Each number is 128 + 32 x the weight over its row's rms, rounded and kept within 0 to 255. Layers, rows and columns count from 0. The size above them is the row's rms in percent of the matrix's.

# layer 16 MLP down (transposed), 640x192, rms 0.0741, rows 270-278, columns 0-191
size [  4 119   3 100   4 125 115   5   4]
[[114 120 114 145 180  74 115 115 189 136 133 141  99 166 123 112 128  89 105  81 139 198 130 148 142  44  75 115  93  97  94 117 105  81 107 105  92  96  74 161  87 131 137 123 105  90 191 111 139 150  99 138  92  66 171 128 165 120 108 115 101 162 190 116 177 153 156 106  90 135  93  95 120 203 135 130  99 125 141 126  72  79 103  98  83 122  86 161 155 117  99 142 131 101 105 151 104 103  76 111 157  94 121 173 139 180 178 141 113 189 101 139 152 122 138 147  91  78 127 141 137 127 178 197 119  76 135 119 121 148  98 171 123 150 150 146 140 103  73 180 123 161 106 182  95 141 126 164  94 103 118 103 126 185 127 152 154 100 109  82 106  78 125  54 161  79 110 124 112 158  68 112 163 112  81  87 105 147  86  95 128 132 134 162 161 108 141 124 115 110 155 171]
 [147 110 110 143 108 107 132 177  67  68  69  84  56 144 129 138 123 163 129 109 121 159  90  94 154 149  89 125 153 127 141 154  60 179 166 196 139 121 192 103 110 142 116 104 122 160 140 118 120 107  99 165 122 156 146 138 121  96 120 122 132 126 157  78 129 139  85 204 133 144 121 107  90 160 100 124 124 153 140 156 142  97 194 165  67 153 123 158 106 131  88  69 139 137 139 105 116 100 167 117  77  97 214 137 151 115 141 137 177 130 107 104 138 147 128 138 202  76 132 178 101 129 117  80 152 165 129  87 132 125 124 117 150 101 151 169 166  94 114 143  94  99 139 101 130  72 162 147 132 112 151 116 153 125 103 181 128 139 141  99 139 129  71 108  67 115 173  88 129 173 148  83 165 209 100  95 122 135 143 104 154 139 132 177 106 190 144  44 185 102 122 173]
 [120 146 138  58 100 160  91 133  28 116  70 130 166 131 174 124 103 134 106 146 129 115 131 147 134 146  94 142 104 127 116  98  74 140 110 138 150 129 121 144 200 105 137 148 115  68  78 153 108 152 124 159 110 102 140 127 117 102 110 132 124  90 128 154 182 186 126 126 117 108 106 160 127 140 146 154 136 167 141 111 122  86 119 148 130 113 159 187  86  38 114 137 138 114 122  99 161 191 108  90  86 116 154 170 107 115 162 180  67 155 142 170 121 130 133  72 132 123 147 104  79  28 123  74 106 152  73  62 134  58 140 127 123 127 141 132 144 162  88 146  98 116  84 114  97 137 129 114 164 132 130 157 133 112 128 223 155 176 131 186 132 173 123 167 139 129 108  95 106 136 112 137 184 150 131 166 135 138  71 131  81  43  90 126 168 118 177 113 129 122 139 155]
 [154 204 127 106 151 160 105 117 163 100  87 176 102 129  85 168 104 108 130 142  88 140 112 133 169  63  94 222 158  80 133 115  66 113 164  60 113 143 127 109 158  83 145 170 160 116 175 118 149 128  90 107 136 144 130 132 111 169 151 126 155 123 127 145 169 134 144  92 156  80 137 115 169 109 100 103  76  62 121 135 151 160 131 103  84 129  83 173  82  98 117  93 135 173 165  86 126  72  86 136 142  73 147 101 101  90 169  88 121 123 129 139 129 177  85 163 136 155 176 128 120 150 130  49  90  96 113 142  82 142 164 152 167 139 157 152 158  83  72 159 102 170 112 155 155 146 152 156 169  69  76 111 129 166 125 108 149  82 125  92 123 117 162 169 109  98 120 159 138 106 146 143 164 149 114  80 154 140 131 114  92 116  60 142  98 162  79 137  76 138  86 110]
 [148 111 149  80 102 153 178 124  78  91  84 100 117 161 182 156 111 190 126  88 102 165 104  89 123 142 158 130 116  93 149 118  51 176 175 111 174 128 169 167  83 142 152 183  93 151 100 147 100  86 158  85 111  73 127 124 139 115 136 151  79 101 120 147 106 147 121 169  95 117 119 153 135 117 128 173 152 122 116  73  95  85  93  70 124 128  91 116 111 118  68  88 112 134 122 104 190 180  85 145 143 128 170 131 129  39 133 114 184  95 152 160 104 155 207  99 162  84 104 137 102 119 110 126 123 101 113  99 144 105 202  97 137 136  83 139 101 156  85 171 107 163 121  91  81 137 172 140 127  95 145 124 113 120 119  90 112 147  99 135 172 111 121  51 137 113 118  85 138 132 157 149 119 109 143  71 135 155 103 198  60 102 101 143 139 177 150  90 143 144 128  92]
 [157 171 129  90 181 118 151  75 108 124 164  83 124 125 157 128 178 111 117 124  73 223 170 162 113 106 147 130 129 140  89 108 149  98 144  87 130 142 146  96  74  94 120 150 105 116  76 154 102 134 110  90 134 126 135 149 141 108 180 194 182 142  99 107 149  72 121 114  91  98 168 143  67 108 134 178 106 130 159 146 100 176 157 128 100 177  95 161  78 110 173 165 112 139 160 106 138 166 101  66  88 125 145 113 120  93 156 130 119 144 135 119 140 109 130 130  46 154 145 142 107 134 170  81 122 179 110 136 161 214 152 119 120 145 131 120 177 130 151 126 127 123  98 135 112 159 105 110 124 144 201 160  46  99 149 209 171 142 147 102 109 118 101 139 164 175  93 135 145 156 175 130 148  94  90 137 156  86 115 100 140  82 131 168 138 177  50 103 158 124 129 172]
 [117 171 118 162  92 140 170 125  85 105 161 129 135 153 133 147 112 112 116 164  80 193  91  93 154 161 116 152  94 126 138 155 123  94 164 129 107  98 118 168 116 114 168 106 153 111 110 148 158 133 151  96 115  58 167 141  94 102 160  87  67 125 121 144 115  71  91 144 121  99 153 138 129 180 155 136 162 139 216 123 164  80 156 101 162 131 208 155 117 121 102 131  82 151 168 129 179 188  61  93  96 148 107 136  67 150 182 105 119 157 189 125 152 156 111 155 101 171 125 113 174 126 129 123 155 135 124 164 130 179 148 152  71  56 104 113  81 113  89 125 112 116 128  74 147 150 124  97 134 123 136 101  81 120 164  90 132 175 145 167 144  99 169 144 109 113  95 125 163  99 145 199 181  64 129 146  87 112 125 139  69 175 156 182 115 109 147  86  94 122 175 156]
 [130 108 125  94 126 178 185 114 141 100  74 120  92 141 130  91 108 145 135 115  77 133 134  84 107 135 143 129 149 119 175 101  68 184 180 130 161 113 199 133 110 132 150 139  95 138 108 180  99  88 151  87 114  82 141 126 168 110 102 150 138 118 121  95 136 102  76 192 115 132 124 147 150 130 131 133 153 125 156  88 103  79  87  98 129  88 170 106 106 119  78 127 136 167 127  93 140 134 101 153 161 131 160 148 153  32 137  76 135  84 109 136 100 112 189  76  99 100  71 131  97 104 105 151 124  89  98 121 169  95 174 121 141 130  93 116  98 141 118 157  82 146 104 113 103 141 192 115  88  57 157 129  61 108  93 102 147 129  85 136 180 156 133  37 147 117  79  94 100 130 188 137 124 103 103  52 152 109  88 193  65 126 118 166 120 155 133  95  97 114 117 115]
 [149 101 149 131 133 160 168 132  91  80 101 130  91  58 172 150 103 225 183 109 113  76 155  82 132 193 165 148 119 122 138 169 116 178 162 116 124 123 176 143 163 124 149 143 149 149 108 102 137 142 162  99 137 108 100 177 138 174 118 131 127 117  75 105  88  86  86 171 143  89 152 168 137 114 118 138 137 101 139  99 157  79 118 156 125 141 138  78 113 135 178 100 150 145 162 130 186 133 140  96 125 188 123 107 125 122  85 130 142  41 149 112 109  96 146  98  71 203  57 124 132 115 101  77 115 147 128 143 145 102 152 110 118 172 148 119 142 125 153  29 133 132 150  74 124 133 131 170 114 136 132 139 114 129  66  23  96 110  81 112 107 164 147 110 125 160 134 114 152  78 180 117 115 158 204 118 146 131 151 129 128 142 111 131 123 170 121 149 122 163  65 131]]
# layer 16 MLP up, 640x192, rms 0.0905, rows 271-278, columns 0-191
size [119   3 116   4 122 122   5   4]
[[118 131 124 109  95 107 100 104 116 166 111  97 191 126 130 120  59 155 145 181 141  71  87 148 132 121 134 139 113 151 188 117 111 123  77  97 122 144 107 133 195 147  97 175 152 101  99 117  71 123 131  87  54 136 127 143 162 180 120 138 123 111 119 159  96 153 134  86 103 122  82 146 142 136 131  83 196 210 147 195  93 107  94 118 108 115  65  61 162 152 130 180 117 167 143 113 122 132 163 101 135 158 129 169 173 155 137 185  67  83 105 123 111 140  98  98 149 141 101 157 153 137 200 136 105 129 126 127 136 122 148 109 154 203 146 109 126 109  98  87 132 136 178  87  95  76 179 118 140 157 147 119  92 174 117  98 128 126 109 167 109 141 137 156 187  87  89 113  99  77 130  75 129 129 125 133 126 130  88 145 112 146 111  98  88 147  95  82  24 113 145 111]
 [114 134 116 135 126 124 167 138 165 187 142  95 130 164 131 103 170  88 106 107  87 142 130 146 107 118  99 127 133 102 190  86 150 126  97 122  57 128  95 136 149 137 147 129 140  62 118 159 196 131 152  95 130 126 104 138 109 150 137 110 114 133 216 139 139 195 101 128  94  78  83 163 181  81 180  90  39 128 160  83 123 166 173 145  79  71 148 132 152 123 146 129 157 107 174  62  98 141 139 118 127 113 101  79  76 169 151  73 153 141  79 162 152 160 185  90 138 127 133 149 132 116 100 129  98 132 188 147 107  99 147 126  51 131 119 107 169 128 113 158 156 128 161 120 158 122 148 109 113 162  71 103 168 151 101 147 107  85 119 126 155 157 127  70 135 151 115 152 182  69 142 160 145 155 102 100 145 112 140 107 157 108 114 182  87 182 161  70 165 141 185 146]
 [131  68  72 116 143 144 158 144 148 115 100  96 165 125 143 124 145  86 145 223 197  75  84 131 143 155 186  90 123 160 181 114 132 130 103 143 111 103 117 140 102 152 118 149  94 127  99 156  95 118 103 129 160 110 131 134 144 115 146 127  65 108 170  86 105  99 153 155  90 214 151 150  72 173 152  89 162 172 101 139 154 162  99  99 175 113 167 126 159 168  97 127 130  95 109 176  94 158 117 162 130 162 145 140 185 165 130 215 146 137 165 136 157 151 114 136 133  72 113 125 160 133 139 122 176 136  98 114 115 123 109 139 139 110  52 106  78 121 146 147 122  85 138  82 156 123 134 143 119 125 147 110 118  43  71 120 138 142 135 149 149 101 124 123 185 151 153 114 177 148 109 169 115 199 129 128  65  88 136 138 177 129  66 199 180 152 124 110  75 139 135 146]
 [105 122 106 147 127  68 181 104 122 157 135 135 119 157 105 113 155  63 124 154 156 104 199 111 148 107  79 143 145  90 119 118 132 130 133 130 114 134 136  50 140  95 141 115 157 158 106 146 124 130 111  82 124 134 152 192 151 125 154 115 195 150 187 136  88 169 108 121 126 175 193 125 143 118  83 114 105 166 148 108 144 195 158 154  67 141 180 116 110 127 124 143  98  76 162 175  83 142 144 147  97 146 114  91  85 116 164 149 114 144  97 154 140 172  98 193  38 161 103 148 140  97 105 102 132 110 166 140 152 136  96 141  47 184 210 156 184 118 155 130 112 127 154  89 157 118  90 138 184 170 158 128 144 141 109 135 101 102 173 115  86  74 133 102 158 121  82 139 196 152 182  81 133 177 124 103 115 116 134 116 136 114 102 134 158 121 102 213 108 123 136 114]
 [120 137 105 162 120  84 192 159 146 153 130 154 130 134 116 100 107  91 141 188 118 149 105  78 123 175 134 147 110 162 103 129  84 160  93 113 126  97 155 156 182 118 119 134 132  88 128 136 130  93 110 160 147 150 105 105  70 124  89  81 146 123 179 115 127 186 131 134 180 176  60 187 165 127 121 143 113 125 104 128 137  99 136 178 164 114 141  69 183 106 129  62 136  67 143 137 126 141 157 136 137 140 169 128 127 194 118 138  92 135 142 139  72 156 151 162 156 101  66  69 146 156 125 131 165 124 129  76  93 116  87  90 157 169 150 103  36 108  91 122 149 122 120 141 157  77 122 115 222  86  86  55 127 164 137  96  94 139  97 111 155 169 166 158 161 136 167 112 115  86 153 129  76 212 124 114 121 144 133 132 144 109 135  97 161 120 186 104 132  87 107  90]
 [104 122 114 125 139 129  68 162 176 121 127 158 149 120 128 113 125 136  57 159 129 137 141  73  71  86 140 147 176  79  78 111  92  97  77  81 125 154 105  94 119  87 120 117 164 147 114 120  80  83 146 169 116 166 150 168 141 103 121 122 226 118 150  94 117 173 191 165 109 153  91 103 147  97  97 133  98 132 172 156 102 130  62 119 126  47 153 138  92 158 141 121 131 200 198 140 118 140 180  87  95 136 127  69 150 118 108 141 100 102  83 135 125 123 138 173 123  83  80 101 131 128  88 124 131 168  39 119 125  70 130  97 120 165 197 149  91 128  86 158 122 137 133 149 109 124 132  80 138 137 117  64 116 159 127 108 128  96  69 119 112 126 151 160 130 113 166 131  95 163 150 109 108 164 160 132 151 158 159 126 169 104 110  70 119 204 105 145 155 155 151 139]
 [111 149 110 120 141  47 157 120 113 162 178 160 136 127 144 161 149 137 132 148 155 134 177 117 157 123  87 109 132  90 128 105 145 132 123 133  82 115  86 124 143 101 129 104 169 161 123 139 133 112 122 128 136 115 112 156 142 114 150 117 203 129 149 138  78 179 105  93 124 190 164 113 122 154 129 124  78 111 152 105 139 181 108 139  55 155 156  89 133 172 123 139 124  88 156 139  67 161 152 182 141 110 113 125  99 102 169 123 117 116 123 146 106 172 137 180  20 121 100 162 125 118 136 120 122 139 149 119 161  93 151 148  67 172 182 148 181 138 184 178 112 142 152 127 147 143  82 158 212 187 137 110 155 170  98 137 120  95 201 153  98  94 139 117 127 177  79  77 222 151 127  70 106 172  86 144  68 116 122 118 124 136 115 144 180 128 140 199 109 113 133  85]
 [104  72  93 104 195 125 146 124 135 108 153 130 149 151 115 162 126 146 121 141 136 154 175  99  98 120 104  94 119  40 117  98 120 100 140 188 183 124 131 137 134  91  53 125 145 182 131 133 117 128 122  83 125 145 130 115 148 128 157 130 100 111 100 113 166 124  75 155 158 178 159 145 139 133 125 102  69 133 115 122 113 176 141 144 171 131 209 141  96 180 150 185 137 129 102 163  89 146 175 166  90 174 139 103 131 142 129 162  98 103 147 142  93 123 155 169  98 127 139 138 128 143 158 132 110  71 107 132 158 154 178 123 158 150 178 131 175 140 131 191  85 198  51 190 185 193 167 145 111 115 121 145 113  85 179 155 150 100 156 129 127 153  95  79 175  70 159 110 160 156 114  79 122 167 127  95  72  79 149 106  70 143 123 161 122 118 127 179  93  90 159 100]]